Weights of a small GPT-style language model, trained from scratch on English Wikipedia: 489M tokens.
Each number is 128 + 32 x the weight over its row's rms, rounded and kept within 0 to 255. Layers, rows and columns count from 0. Numbers have three digits each. The size before them is the row's rms in percent of the matrix's.

# layer 5 attention value, 256x256, rms 0.237, rows 129-191, columns 128-191
096:167113172169105141193102104092060127110140143133099150148110158106112105135208094113137088106132106074064121171114133098117071177119100098127164069157143113104133233088089097123083158132109142
102:063113118159098063105141126130112128144104104114120136177136089066145095167152085149152154112129126153151105128108129100139154127158171183147135169121160126142085158138098107123112167131108154
100:147167151090134152179127175176105153136145116122083098162137155153094141077120145154101123103134105087195093155082133118193107160152072135070103151156143112139079136097119151083151118152088130
103:148102085173194159131099136101132131086089054097090122116097173103134085119103123138095106174166074143174184161114122135112191175094134141084130114097148129099108164095095114101122132131129096
098:138127051126104126159189105111203157096106143110130128093103170101146116094127081109143159153181108142142182155173168139108117155095167079138113050139125072115072145166106161157129107147135112
100:107136154128107076053110173145164166118085121043135162181109147096110161088121142107155127144100113089131094178152105089148158079105091141128132125122116111094129122121184158108147105080142150
089:180110172177192156117128129142135123170173134165076113079164161171133119056117141144146151141164181077137073110139165130103115102115099136112103131079149117154105134145106161162139151136065126
100:140122117145189097085112106096080149088092138101108091075122129138149163150155156122161076146098047146080095093129123130099136082126034118118125094123139153144166122097146105129077079159131170
097:106096197138194112131088088128180127134133174125133103153082052167145179143101114141110103062159170090117134155083143162178199125099133137101137116171128129141089100105079111129139082098109144
105:112118179110070140138170164105070083153116094136139126118103113182112117098145129142109079105082071086092162147128121168112136118106138122169134134116126145158091144162126082142113171199139144
095:145149099078153170113122099119143148081128121149137081124158109083136111096089109133081166078119116128136141045126100177111113123074110098100205110127137140145083182136131114146109097090132153
095:136134124091137175098052093120130104096146112170121113138135190163157180199131076092139109119105160153178142118110125123174144153143135110142179147086209142130116110079182134161112118162101129
110:115163172129126119117126205168101162143146060077095070156102124163101051151131168128050175142123100105095142124113176101156181098137101094176127138140124112121099071166156146135178147102104150
094:113139078116081127182113126174139114106066110101085188098146121116075151128112111091153108122161114120094110116120182117101100163106130137107168108102097103112125097153153104129140131113194109
088:167114119131165168117166119162132149081128064178122185078190116119144105125194104130095099084133134133127144131109151187172155103113126133114159112162144156142177144074082152103131178125104117
105:077089102175153102133154128133132100054137113145146113092099135165124109129093166151103111169125104088107140130091113181077103113142149128127133144170125186103119117132055100127129144092094100
098:147128162124098126129135102121105153077123103121156124112118130122140076184103087146147124107089159133124102144108177129085121130125147105094110066145097109165199143128136089123197178149080141
104:146179085139148167153091146125199131134117049144136161109136103106164094112103106160128139161112155149132136156157105136184100144128106106140137119099100132158143169158123161177094088099163119
097:048094155123126150172152125124136154132109161118139185078117133115108150110065164155112059205158153148136173059060070151125139129114193177095166175142155200173105174139123119184127147130131067
099:137090184098120099118068129150110122141158195129227144106181135135193146160164109160075103078163075116142135143102157158183151160098142136155126151124092165097109138170157182095153151115110101
101:104199122103113084151083141080117073114120164120140122123135174141156100117100119106097118100134160078150114115102170119136162095165122178155107119146143098167110107143119175102137116152107150
093:141116078182107172130125118155197170133132108094145119126188171115098155147161102062129112148121130095125047148136138106182132150157120161136186154138123112119161158154158182119089120114078110
096:092126113074109129142119151168115092167186063135093139124132104084141125157132138061131161106151147119120111138111078105213085169140068095112106110149156090109103163108154138218163161134162148
101:108094151185102164110152130146114109091172140117148086117161097170115184131077100051098118091149096104146144155100135168154091169136066145177044061140130164071144073107084154071128201135121179
095:136135097131098140117119206100197142157095110121116151111150152125143121179161085082068124080165107149111130149111184118146106142140101110121164174127127105160046101135142132160149125138155160
101:131166145204103108119151123132167191091127156149139170145133067153092151113170135134135109152075108134107168151111156160113173117153183138137145094141098108113175121167194111113126101178110105
090:144184115166140127148148137183117116124152084118157131086146090118105180136136132155138170112065120177049121134122137096170150122156126133122187119139129130150177136142142136117179113143130139
103:139088127141130142167100100147127120095103109153131142123113091158079123087173105134200131126116109065088095124128175107126076109154157127076139136199115125094145087153122136098163183148166172
103:108138103170134111120177121136090137078150233112151188068126166142164160132133147110161132132165185137170127108100135128132114163142081177082085154114101136153099060103125145156131134125094089
099:112162098160132203141052102139105114169138086163134101094087159085107127098117125088151144113087117132185122131130143095171133181072130086143131168177126134127165118092129136157151081091122162
095:147194109043095124135191155137081050149119116099114112156165174144119135156142140115098181173101187164206120122154100140147144133100119104127110131137103139127127149143121156178174117192058183
115:161100120166131098100130138179108137160112140115188137130148170012165117116121109116117131177190110155096107144175087063159107108146142117126109170114189155186148095153139045129125148103090115
100:136150110160122105097117167130126121099190170101179093180110076174113117109175135101105132149221095226157085156117118113133132100143177106135140152143101117090120183122131133140091085162144134
104:215078090114114140152174153107124110186115182118087149079178158154129130119103128152131128154104104180126123111138123139103123117185137108100106105152102115137150156119118081169182116058123030
096:100104137122097139110156178096109138135123133137144064127168148153157143173161115089100118159131122090087118128100108159093127160163120108178091148133088100109110117119098088110087178180135152
096:100114144188112135092112146118116083132133128104061116061120095146142126150164134124124105131083105184156117145097134117144166079100142102106062193204177116158194140114106133107172155131191167
104:177095102179168216089160093112166129129121159160104159063171109098111088125118160122123127097131079153156144158124134097138171136106174146135129134095056119131175196138133127136115127124147108
102:145125118157131131162079141144131158122099104082117152133091166108203109088181160097106073157097085107099173127135148124100132124096136091173139089149138119136108119083131097129135081131186128
098:098102168123129157088076159144156140146120161120115117159116104149148186144095088143168122142169179074033138112150099125161126104100115140164104157143176107119143150167122118105130138107187142
103:109075168204161073182179091076067137163100131109124091114102141203105086115093158132151112073155151078162083113104185182108125104119128186095138154199079115105153135147095158137183056109162121
092:131108094102157144113139115114081144096112177105131100109144136107081054146118161131117165136179138151127140182115113112112135101088120113101140159150099175089126115101172154110086170130090144
098:162108148148110089123189161087161137129138092150162162156167099132152142070150080127120144132095154115083105129111143182118106043092154177121107183130120162051130183097123073141171132149115110
096:098129088120139144208134104102086163160104133163108162085149098097135108086086084131147103116093131063140170115146119211073105114117087182172168099052110127142103065156121128132143083179101135
097:125143141106084112134089075113187147108108108116152071145113115066152069189128115162139163135110141110121156106119039090111138194099093171126075159108156135148127113097081139056119120155132151
097:183162115109183082167125141132155137104068142069150083192104153125124114143177149180174136151144094169071096120129153109162164105061113076112137150155140171124154130114144148088100126139115092
109:096219122143153162155117136087048122101079125137145144080112123071148127059104147113119134098089126122123112153142126110130143138052184125109156113187108166166122124115104151127124168161129196
095:077162094142063115091156172174055180156138073114056077083112142119139097115121116168168157100105098198095109113117110123154118105146097145136129107096093093125115137140167162157154150130161108
102:143172103090173160120054146127239098150147126130114124135153046119122165115130096123134137074160148150166120125135121118125031168104181106135195148155094083102145089126119136130110142128135107
096:129105077065148110134150144142066154123149123077077167094130162152140167135130147134161101121083075161169097177096120149128189138076118104132162081197128135135141060160090124161135168108083157
093:141205126134214136068129123148112115140145067092068179158117150088171159172079089095153104126125130074136166121142136111124097158133098128127073112085132103153109152124089162118036098143062143
102:102108116161194127139120135024095133080187150116168120125121137168137109096103159066140085151131070117129126129147129115114082122108189118151144089137136156102112067104112144176153135114081148
099:140137166140118089111018161131108139100121166107145129150161123096134108078064132100086104134100163132152142104112149098150103105060114079131151128128161129135135085133204121096099125080053139
100:090119117127101133114089144150130113096209144176082126102119097129186126111143151131173131109142155115109120150126149127135142102147129099136155119142114126093111081144139111045100100154099095
101:153120127158109153107106117149106114054159116136095125096104129114081178114171101189124195132117141129109094191176029099142126138115118089145154135090095135158102127095124074130122130170154096
098:150151107111183176159132111157121105134049137152159143113136092114123131091134173165105052157147115110170125119084129102110091092096171111078159140067138147138182140149079139148111100107187130
100:113146105147070124183109119158143154146085070139090130125156159118180126108093140097118129144137156157093109185125159099139067155103147066139192089108125115162101081170114229133235140156108125
105:134186109196126112149120112096183068167181093135113136120109140123163122072116097144125083138106154129115173124124136126174100108142142108097135129122201232072099109108131074158127121113144163
095:086095189096134126104140075145116154113229115121143070115124121128190167159115135128029143135109059076106164184117107177131125097193158123131111100112092078109103075118082098143106195142133052
107:164153107089204135146133171147119141151112136121114143073110113078130116149149121136108167123148097149101172116151140124103127128152136131082146124056130152163141150081112141086098149171162158
105:117100102092089104169065179131109112136164166097176142156128093101141090124195149081133112105139102126129172137162158150109088127080140097110125107151104111132164160098137224102120110103142159
102:067106117107129093125090106139130146132083118067149134116139129103133150141115142165136131102135147095065147117138106145146108168141081115122050081092140092060121092150151196061122162163095135
103:147146130083128081139216149114141088120111133125190139064076150167173130123083129070087129161155165065122129133125091128170110151082113124171123142198041138172136118175098077127136192086155105
101:109108158109138127075120106125195077162200101099107084162132180102125132117099139214073137143149164105114075147100036162139117056115138103192127136105142109128140079117127121101168224177112096
# layer 5 attention output (transposed), 256x256, rms 0.218, rows 129-191, columns 128-191
101:141169153113139136170119099134112115148160150098191146111144074091106136098147153096141153142117161125116126090146110128091130135102141082126112159101130102112168093144175122080082197126058204
101:135113134098130117140102154152125095107179139079087144096112135086054126112122127086173142129144127146149123128179077121121066089205163100105179111122133172205114132157129170146070150147110085
102:129061137130131134143110082048188129162124093059119063161136103107135090160090143154152027131135125082165097111142075146105109138046139123103124116172097155099106158159119125165099147104194154
104:127179093114114149134089162111127126119097085134108120136171170051146208185132161133153130088181143127117102178047134101103143111153154140145139149125133145106138183145143153131066072148120150
103:120128096105114192121086150083083126095178161124119123112130133166116091135102146202129113156172091169133115136140107125126160132096135165141111151117184158117162190107161172119147164130111135
101:113151135129147153075122138206156154175105106157092038139132157151158121175159144191180168170194154177163057177095150120108093126102190124134162110196167103168098092131093155136132128118121111
093:175114094139087130146174126108147142132085132093162096136145137134087113194104143113129066163127167124140067094133160124057122182127134112133099091141098127109187145189142182160156127119159080
103:173190148098073155136168148106140129154128126138119169138084052121202169120124157126147127112142184133119092115121128181161155143072115170074096138099178148113133084126163151172114093139136079
100:113144080085152155188143112116152125128149164141139092096118167118123035098218094094100070162161076107102128117115171022142126199096094145197134118131129085110206186168088162107102110176184060
106:141137109135117111128205173117192092165096133069157126135113105122160142108128085101092137155120132176145093203210132066124153126118130113122137070139130096149133134049172128050131157096110125
099:140123159132111110150110117112140114164154135160095197176121096108110150106117101086133148107124148191134194169101142121131056100128122077135126179120132105176110118080109176099174128138094130
098:128095111140136129115056127148161167149123104140103132103137157112144153134149134128075162089190128148053093102204117104087118109111083152113094062130064134165163167150131110130191159124153109
103:131177160121121120121149090125110157088140124120100153159093155114139134159105130111124085137119178145150125145153123071145100099099075146096137085128152098090150168163118132148153149128134145
096:134089195125166101134147139159100100169055069099155171132121127107156131163208118131147155104118128116140208116109112133109110164127102136110088112169117135133110128058120146137173131155134156
095:085110075168145118117198185114140135140115190136127084129131165204123148118158107169115162099145114098167090110131135175127142122163146113127060167141142166123121083182168162116121125180126158
102:136100164127122174140188150141168127121132119185121069121104177137074171153078135148133108150140147148125109117192122097115137119104106124114140124117164114110127152137112133139109157160200108
102:099132164172170154167148086113147172117131147130106139145155132143156078143124155104090124097100162104128129185054111145136088131095125115144115168134145107064145200206176093105044195049118126
101:183092113120134155083148166177168141125104136072105159099157138129120109112103158152118160172116109070120105151074161106142118114108072155150155124152099092101137102163116132098158175104147106
099:121159168071183141137142095185188143131143148051153116151136111180163190156112111134147204083101149155094144062131170138105168102127090107154104062117116126109212100112120124089130119123146154
099:146193085166119114124166144122135149090149087155074084140102160095084168176167141153102174147142103129087058101197149122137125144148141115110122143108080140187135198173151134139151141132164183
097:144181147091140174125058158181142188089099096154155178114108121120075131138111094145124104121108117122176125138146092186111136113105089100156054184068094083123170134177096131102178179113121125
097:087101152064189052126115177114086128125134077186109166142067075092122106106044112105135110083102167146104079142124121150135129141110155125045126124133089158199161157110111115115081118140143148
098:129078093175093147119093086106160138100119106196148120097135166103149084143121127134162180140135146102129134149152122127133115181173176155101134176138117159128126154109157157065116143060134134
101:124132121088098113067123133110118100166149126028143072108134150125111127120148144092118115073119148098135060120131062099172185118162117132141197146098094071103124187091191107160116101102130151
101:118133068157119089140106117182149140128081091096146171084128084080147171145174130120147086145123141045166132159189149162165161114151112113116114142142087179070142152113082110136175113117104123
105:111109120102140094064189096171117118131145127131134165113133118191088116116144118128104087181167171160117074159138112061140189094123073104141141115151111124158108144054138149123140138094108146
098:101123126100170101109128112163106149104146078139132098183155093110178095118126148124128123152132099085122132156105197125129151101072189192114072115140086145164108095078087083114120142102127182
106:122133140090117155139137102133126135142136096116163179129100122113135111124192080129048086079135194180118155195120152158074186128104131131111169111123128117087124084118130115117095107159134085
104:172096140109095067149125132109138104112136088102143091100088138115083101076148082117139166093126178105142126079186137132105159066132115125165082099147072116148127132130092111193123144150164171
099:104105081118123160131125154147178151128184145085127168056105120115138135184099116160157095137087101105177085170173105152109076115144088144156091154162159188215076145139117130147126129160114144
091:094073135131110106158136131095130073100120134194165120119123081097168146134155097150191107123140096094129178188191156143129104112115076142136170120072119128148117160109168136081109168098163163
109:151170127190051167147145137076159138105140138094117133136138089140162119147162161108228181147085136106131154092094148122140075124135157112085139067205121103154133088151137136119124058083164098
100:105095081160108132109095077137110096111119170092161128163097182117101135168112075096125166080100105144127137108091127096147165176141108126130165143101145150093126140175064104184069132171125113
103:131118113102134181094159086098106184139155100081136128104174115089120188080124106081098128095070082082097158159162132179177063119132140153103117035126135129155058074160085125123184123105120173
102:113117121164142161128121101133103176152162160106126123106133148135193090131168122145150107172108124147140143165149138164137058134166071126164215127106127134092081090131126114122132097146154127
100:156126120123158111140148158104088145120159101119184170151070201089129072127150158142167121009172122067130123168165152109081101117113146168143204142105134129139202097131158151085102101186094108
104:088082107130165073132089143131159124198136106122113141144082191098135103123154105143106172106094133128088110064110123128164131163133132232139165128100173137177149111119104124142098171119050160
103:141152158123121107104172165155166108134141159133224078107105160151124173149089139184146090175096123121121128127165104111145132153178125179155121150110163156134149080118128181151131082120099038
099:174125182110071164133141116167142065156120153097099071163156134094171088180170103156096160111148140108127164163049177166109092124162147140126114168068112140164140136115150140115152120149122091
101:112113065119186144118142136148163140108132102088127116129096101086073120177180139140140093175139127127067138164095159089129100136151156121159136126088131115121146165094098099165079152143093115
094:125145160144111109135131159143096120127136086101090080110143146118062198142103161147085140096134098142079060120103185117101088142150095091181122100073180101119127181123111103129160077138110155
102:131115073093152123095157105177073104142088154133120113121123148081126156141173176073124134128133077131105140141117201208150132183157136079126136140176161160121105169180154096061088066170119159
099:156096169133129129074100143133145112133132100153159113146136059066110101177116171167037128119134094192112081094072111153131130123108120066085121093151114126099173134062165150103110132148189143
098:148098189081117133195186203161120153120086101112121180126079157162108173111073196172123176113194139142143093113134170109166132117117156129170090145115118121081130139145133107121100140164129096
097:112126205129154120030151104141097113093117133121137150106114105137134146106114130197176167126161135102095144121151133133151151167083132122176126168141100087113104102118113095104141128148095147
103:094091132110137122091132177137135093167118188183119109106136174109087117139096095152150094129109111145129131163048079147116114077102107086116110099127079081126134121092148095121140113147079053
095:176108108163127084121110067190121123150134092101157149142111100144033138146128195113074096115159125025095183112116115178162090174087124123103127113151182151152114121099135098088198088104077160
103:097129165215143094103120147129064097161064157160144104131157138153154103120137150169085066093101090129173145121103073086122108131128135143110086144147151169125124145123157104187100134165103183
099:170136075156125084089127105086152100087110153154163062174102122130099153143126152132081166093111174142086126124155173145117100091119166112121104150127138131159117130133129104152089112135149113
093:134111112088106110135140175137126153169124143147056060137177126064145118135129056181172155057156138190121112122150110107165097168145195095126122091099120180096067106122115146030138178122099121
098:112084159057097080122141102157143127155146128117120140104100113169114173166210098158089123103080142160112093138165134089117204122127108151125081109111083104126120109127103077033102114097071124
102:138129057142140123145120183162104114121095116145101093108114155115076161168128071130150146181140106163105165148079062123096123143000128149119139128155176040121077168121142101084186136143134109
101:191144120152120128061165136113141113097108148145120132150186189120101101084162125183034115093136090084106092185072151168106138177136144142111175158142120126064091152132116082152105153195129134
099:110103134057128105159098094104100100139144136121171135092194098165166110192121188062121148131124060118149148121114125089143065127043145138145120121142167172096073098067155173139141105139171112
099:133125113129125133125117105086158081117149095141161097142103045152114147100118060127138174115131129116142193160092148136150132156137134129119136167208163088114164090147121167178080099063117107
101:123089112149120086090134143119144068093133137161137085135134055099176081180221131134171129114060126130091095070158069176153083107176117085154167175139116138085092154166139079084115109096047166
105:147119135089151138160141157100139116107090142106081087164099135164120125146095137118060158172095142113131166144090122128151092088134079136148150170168167134135134154160139176162143148142142111
097:124132146127060153167075108160121152182139134029106136120195124159104120092117095119130100096044124132158151156129125092142083128095082145090161125150201149141138155162133113124071100101082090
107:115174139120159093133129144176138143115134135155081141140132121158125114155195165112081168063106113081151118158028068076118089107108140159152104140140116165142159095134152121127180135146116123
105:118089184079128081116198147130152105073127143137165154116116097107088124164112171163199160122096088111110099156056108093096156100131090166133136133185082114153155127070120135120118176142100099
106:139134136157125125129126124171134108161101112123119103177124152099132163102121178132152159116148105149107145134120127129150111177135117169165144162140098118157127083150142062117137067110107064
101:159130182141096174145165127131116129130103128164085114101116143123083077140151085161150137172090092122190049137158210132148179140147161125111130144120100102076121117115113117144108124169094120
097:178170131172143136160074092121197188065134172200128109172143135125098164154148170138119142167050122122136208162151094105145130160122137145097151146126139098125079167106181176119151096119080135
# layer 5 attention query, 256x256, rms 0.228, rows 192-235, columns 128-191
101:116194125147094145128156124146136184124105122179145094159149109152150141162110179132103096139162138118115135129104056072153119137140137169115144137123183187132098119128174152218101120139114138
092:100146095123155146125134154138140063141094122116129161126133162117149149096090226079145092138159081077109168119175122170146185049168127140085113109103065146072108169121140099059160107156075064
067:102130201148119131087121156135141156200154149068106129143122109068065159094097068137139118105098110146138109116128143115087074123143151132142129120118102112116146130118064114073178088108168134
100:181146172103151199155082132155122166139140126124177129155160167151156080113125196081119125050091172138129164167149119095121123101108105103152126078136067158131132133156127174092158061154171084
086:153124120139186159157127148102150118124086196140115103146154159105191076062095185048172102121140166149103105154178127135097143079168134094166116121104086153128124108138158157147083130138087120
088:131098142138134156126148189190125060127105170150179134149175125138145128137099138141096103134144108182092078098104165135104139098115139097164173124094133148106134093097112101189112133157138144
093:089160049132128078078155097122126203167099083206103168078154158129102181120177108183095114170100152103128145133071123105084087179117116139058153119139151149124155150095138161114090109152144099
083:138147081141165139178087047152142112151158124181156121135147106117164117113199112098164110100134108150183165195126156136111172106175202105167216073124093105170113134178223129095107141114102061
096:134129110104130108151129088121156089085139109151084082156152107161112147088097109177115123124138131135055106132115170093167097110187117090141109129132125150092131090110129108187161090187192137
075:164148154107122131124094162118118083060159140114113136150150086074107118121113154092100159165127183154099134131136055112119136135121083109166123129130095159155103145151142083096115118110173092
096:092134153105102086161164171169130141177066126080076150128109122187073161092088106113125038152105136105145092125142145105069109137121124110142173081158152119101145130140116141149155135150137121
098:171126141065066158210132112139110124095118097162143117153164097070163164133136101108174211034128189118166122132101096121128123096136089094123135092186186119063146120110101083146074104111127171
096:159134113151130118082121138148132084188126224097117142127182142120175093122120121147057154103154123172089194145140141132063178147149165143111183145145083084151126134091126177124138129143054110
093:105092089078123165112179168165176140091088070050069107096074131162139111167167144142103168157139056148118140144204103101089101109136120133096110108154087158122099078111094155112116087097078175
099:133159112189106094147135101087143097163114111134165077106146085108085200152120122122110103148175084106147181159174149132086053185093163125130163165120078113133157160129113167096127128127142223
102:157093113208082103177128137148153170158120187147144103177158111138141131114146150119112061068102118132156174111168128151093139146145126156087155109139176129134071146142122189129100120118095090
078:070140074091140137120140147151123082134142174148129133125131137150171153190140193101075115109134150094089193127100172132188142122119179099166115115146142122083134144146129075144145082163132161
095:130141130103113149123095102166154103130111112164115219093138134219148132117185117108150117143111094107150200151090150146116140151138063211117145099127124121147155116066108107068088163150113159
101:146133149086133109102121124101124106218137135105108168084175166121113165063141060095075066109150126154092159109089159137090114079096111067172140137084120072139093143098162097159141168129113135
097:125167142089130111143092123221173180052097151144101123168163119093115125142151172193189129172103104152074139195110109145152086119135101084138102111086194100089117130140146143060147152140170061
103:107088127104178127120126088085086144149140079162108165155113124113088114126135115077125171116140108111141141103142149162107088147151097124145084103070149139117188158097137113130114168128159062
104:163148126082139132173071123145142100083160098134087120205097126141100144140151109165156172090134100121072130152141137155097077084139138109122127143103071145085089118113133159153124149181119206
107:182179123170078117093147103215180112095162110163067143078120123106170148102111127068077133141139127130151191209135205142121156121137161091097149188118120121147109189089106168198086124127087141
211:143177050181110126079175052181145174107172131151098097151122062107104131172082127110132132093175097148099152169055121095116143132068054125100191142099170152162150147098130107149137114139132132
110:179120141104163153100115144121174167092114124116105122102117069107123138128149131128124061154134154121168107124165092108142172134058064161147133136136133091131187157165176147202129177103107134
163:122183188075130118109155109101071105148122140077133110110115192104088109176185070117146134103103117081112156071104132160093119152125219140129109128110076088130130099148119097095113147162137088
100:097133172162157151128114091130196086083111151067139096161147108098148152164139170151051092179113123143095087158120140106133107083079113160178154114145106079145175152110152097123151196113135170
105:088104109154056148153102150098160140119082148103148127145174094123135105119152128104169118184079174057115108155134153099135139070116143098239152185142164067145104165108143145098150133130171119
105:122160102156082106126125162112122171072151121179137076124102076104175088129097176095115121079108114138148134146067229155172141150181091155106090207193125196159147173096127155181071080110073130
103:118107101096126179141140173170084146149127144137121155148036053160118150160120075153159131141122099158158114113085120051135149071134110068136118131103095076133178094151095047145142175089095125
100:119054164080077156145133167127141149133138193155139131142118094149097160083122129194131151078053126145115128128151134120136177125139078110126092181100160160119073148164096100135150097120110117
103:115130149155119137160147118102075068086093132103073100132141099172140170113140085076144131152121086107143147160171118101139141145127160144108108137189100095130061127082061174146126096128135087
096:121123098091147185138130201155195117175110132140178123097175138121154091102136242057188108116097120152121138110091111151135167062142101101170123112098069137103098158139148140099181118164127063
102:140123147106130146196161103099098138135150111131066142090054123120086127154112059165128133084128111147174066112222127122096129158108085119108149124129106146120137143136132125135157188138091157
084:067113174142126093080153055155127145083066093095145138161142125135095160173139048135067169141125120098151089114166140094098158161166170162092101165169168087073121074136099143123069134117111151
082:100076166132179129086080107154206106135113112094083148177160139115098103048107129100155119102086092166093173172126122112163150097154154117179114184150132099159120131084121169103166118126081136
072:095113164120083110107183135113106157171117209117079126114150113076085122111124085164115123062080137113127067153118084108147113142108162167115168136135155123098138135138099129089071116088149116
096:120105122141150155125117119130165132127144098136203181132096139117128196117147126177197084118076133077104046131132179133124154113089095143140142127110161142112120127103111098140176096148166105
091:165150150062088082127122153137162137166156143136137204120091142117165120156159100162117137118163090119164145204093091092114165135134147192106142095104114131126105125079134127098193134092143095
092:144227079133179153158104109148127133108076095144089098120137164159133088167117120113087141058150164126132129155097103141151180104108109107117119152172153078204179101099135148147115112140115048
097:154152144157126119114094091131143130114101161087158126161144157106130193110193170133104115150082129165140201177096165141151122124094100145183131082088128089129118108181131102091194114091125128
088:071108141174160096069188139114135116189174153076136161094101085152099205134152132158155180118136164158134114097150107125072083114064075151109096124143129150131129162090179128161147129117140139
093:172145125085098185090107138172134075111157096140146176106115118137141149114084135109111157153160128148063131123093106157145153155178145113169128097140049078051162132181139111092171118153120111
100:132119108172139157073109091094122073138161080146159085137086127142177145100121169163143083088115150122160148170137156128077117166096129077151111106127025126112155181141149090160139079090152126
# layer 5 attention key, 256x256, rms 0.23, rows 192-235, columns 128-191
088:117178191165114073112163080163140125121131067115095111191117068124123111133088073114125076163104118139116143150172171124100143223143068137156187140113146125142074166085153152123135153087116162
098:153122125177111116137102190142178090172101135187154156135155130145153048174150145145125170070130150196135133110083098138152160185139158160109104107179153083104115082083054146198108097147138095
083:096106089157082153100108144127186114131121141183097176128161118139138103129134132127175154151164153109079143117044083179133142080109171097103157104139100079124130137100111138170118124070127136
091:117147134124178119199149109132086111129104127148156168134148186147159133102134119112073116096114126104167136062159114152169118104207138156088100151139189140077163089103174137130166156126156078
088:162156110156120148175133140113115120131129108101153070142188107137179144136132243151098115118106146125149160107184101107182130132156085091184128065099143129099118118159113091191118117152105111
103:129122141097119161114128166110069113127075176110157129090096175205150083129131139118141108067196105170125124119155133092179146082171162188130088128205063098150149100163081122106071128071119154
097:094109192077160120154118141149161132143106174084155081109088134191125084069146151097093077149128126117136117095120125116159117088160108128140057076145126139100171115174188138134105146140082125
084:154182090074090153080106155131127131098081058145107147187115103108163148146127142124123143114111163076158147151199131141141180167186095127126095127132108167141086116137105118157172113181122139
093:175133149108160110112126116086147160168184175111081141105146133170129105149151119164120144180101123110126157138114108157116167107149155144139079161134145119127090154146170157143153094167057096
083:165060154042134129165111085110172119112118108118121148152116144138116147100198114116210139158187121104125088155004111140126151080086177167102164134128119087129157172096091101096146149101144126
102:116126152102078128118176120134147125112111173174167157057124081111105157177115106124110195097067067111086174094088143135124125088107038073102129091127085143153109153127143119147153120072132107
092:111084096146114138167156094103115146075092183111104069121096083118121084122132130173160136134143160143134158096155152140152148147176131134160147045116097138143147081112108122115089159143124118
099:142141191131122137164135163157139185072169076109134145119126137123110103147070120151157064155125156107148131138110119120129159102139073162150149092090159074124150154067112126169168094108088139
100:118194114146195123158112140138120126134155161108202103161072088157117146120141191133146083101157149113112068059193152114107102100124101163125174145104169145177146118106130121107130166138116178
097:138100203162086126090131142154081184148123153133094182101110131082066116134137124153085109091177141145149093095134110114100141093189065115118059076147138110162183101131125117152191124120103093
109:137170105146104148139142095104152088141133086132121151111076125058108151118138143143119136099146102128120089156146107124094128131122185115131117111141087110163183152080169115165094165090116181
090:129143145155155108075105041116129156080141136116090104105116072071102137144104105085151127210073124096105194100153138057126124132088089176175142161132159141120100158111142138159116120136115164
094:172081166143150093119170127204183122134168143102138122071120072108081173109066125120150144189144117157134108081111114156072077114103092159096163157179200108092145103107083087105173178113127128
106:140171125174093114120081171060103121155096175136112107138106154149107094168127170141146140166161110119087098094163202130145097121111122133131137114161094068171107134195183130157060147082177149
101:090146132208112143091147181179092103119093107128167125099140103173156122104156150145054150149221195093114215112110113148125161165118109165079135152161126104100154103093116184159120119107081156
102:077089180134094134082111141112145171114105189115126157110137147152112139126108119149093148071126122127180176132075084122181183172079092141172123146230079120126144154136128155121168075102146170
099:176129153107135116095112154145123202165086063132101134127172095079097154176152102133185124097182113105146141117115076116177178155114139192125096146178141106172080165130157110107140079058100073
103:095117145154089176104100136195137107149119148142138136077134104153115090117162106129148118149110119102148059074125132087130156096098115145105057094133121139128085125163125146188089118091103067
104:166119108148087147138201100150142121136134043161091147120113104145160157123108129088114101098098101139188120104137159157120096099109075090128103149100163138168119090083127173073169186116132091
107:142141133126122104150160089143082125069184132164064131085105098162148082078089155145113115118109090131159100134119185109086134088112152176084192175112137157094147129131176041141182144071148138
122:145155160134132175170097184168162118147172080075148207123114044088131122119109160103157116123178092202127102146160184163172119085161102166065175127128165146117116126100074117108165112085132088
106:148064112088086073115133122118149177162086147144032085155077091180086101122172112117172165115121128146134118130095115120126145148118107089128160199156117119144109141115144156125154106106104088
100:177175130062177089130156109110119085131134147141068144129144182102156082147127111128178126138145176161100095164029160095172108088129164090117183144138139164110098167156160110143136137117111121
097:080085122178154097088148119154161101126183126082095147108120131138169140147084145142084158164095101132179060142117147112098079156111116108125107168122100132087102089159124152123132150150140167
101:133135233076102162124176152134098128081094131156150111102197201089143180103103115139166088128157127092135130135171109155177146170150110173131130081127114084091141121113142173143111118119110118
100:120197132096144161113099101107141114141104120135105120134187139142155175169142094140111098127124115117171114104108145079086105185129146133110135111104125136131124103148146172134114151116089133
101:112160110151114118111101120105165125161163120101150134124137120133166125102167148169118131126203097139089197099077107130056106133121114110103119123107126145160091077127104120126138152094131120
086:101186078099120110160095131208134066096137147133212133129143153148142110136159126163092126127138152087168061064151103096186118117183116132116116150082163085087114107153113123146110105137055131
092:125117058062143149071127157171136165124151107119165115122101171127161128077137117098074157160129100106123108169166079149117120107173126076134190170060114162076105120148149121169135084145112111
084:164105150187168121078141092111171172155119154124062134109121117117144173122100104119138145119105152115124177192072107129078169109084102107140079100146146148179101104046103139094125147091155122
096:117185109125110190199162154132123147156111158141077147069117148145150107166172128119103119055092116172123162111070105145100187115127129151114197126117117133095071110120102108134146095141094147
077:098120112073151165128199142085119107104099116101135113142133134128116150095138116126149165213130100192129112103088157123144146089114118091162176112100095124148205171161173108099174132143174195
096:109138121157104134139140197175067131091142149101173159190101129121120097145137145192103142132193113112126104080107163149110115139142118162112180133098131114114093201140076095115096100154077203
097:099151132180109179176160133106155106121107171102105144070160141222072164162153140055130139148156149098157117132140101164117098107115144116109071159075088119131138116125124137106144144091169154
096:095091131126109097173132168147130177137133193154237088129108070178126150085128125118129131132122155128150058138067149104131104128119184174153184124115124152155100208109165087133070164098148106
098:079097122104144176129140064138124082173083139145135066148123150121153118143151148176186125112101136187096143137152107120173182139130120109109137105129111094146150109135129120142151153094087153
103:127097134137114060114062099124149168141091144137100111167118178153155108111149093109096143163133129091184092134203090079142083091092186162120123128180078124114112065114146139157119130141134141
093:109187091090109106144106082096184192053113093126191137145147090177119114163210112141155122094097113142095142089137140200102081147153132112127089115132184173120106064138153111217152141144108151
105:156101135102137149131104111160114142141097080197155122104191108123109196148140105146149161108137102129111118128128116138120143136110110142127178179170147143126106100068098128146153093134182212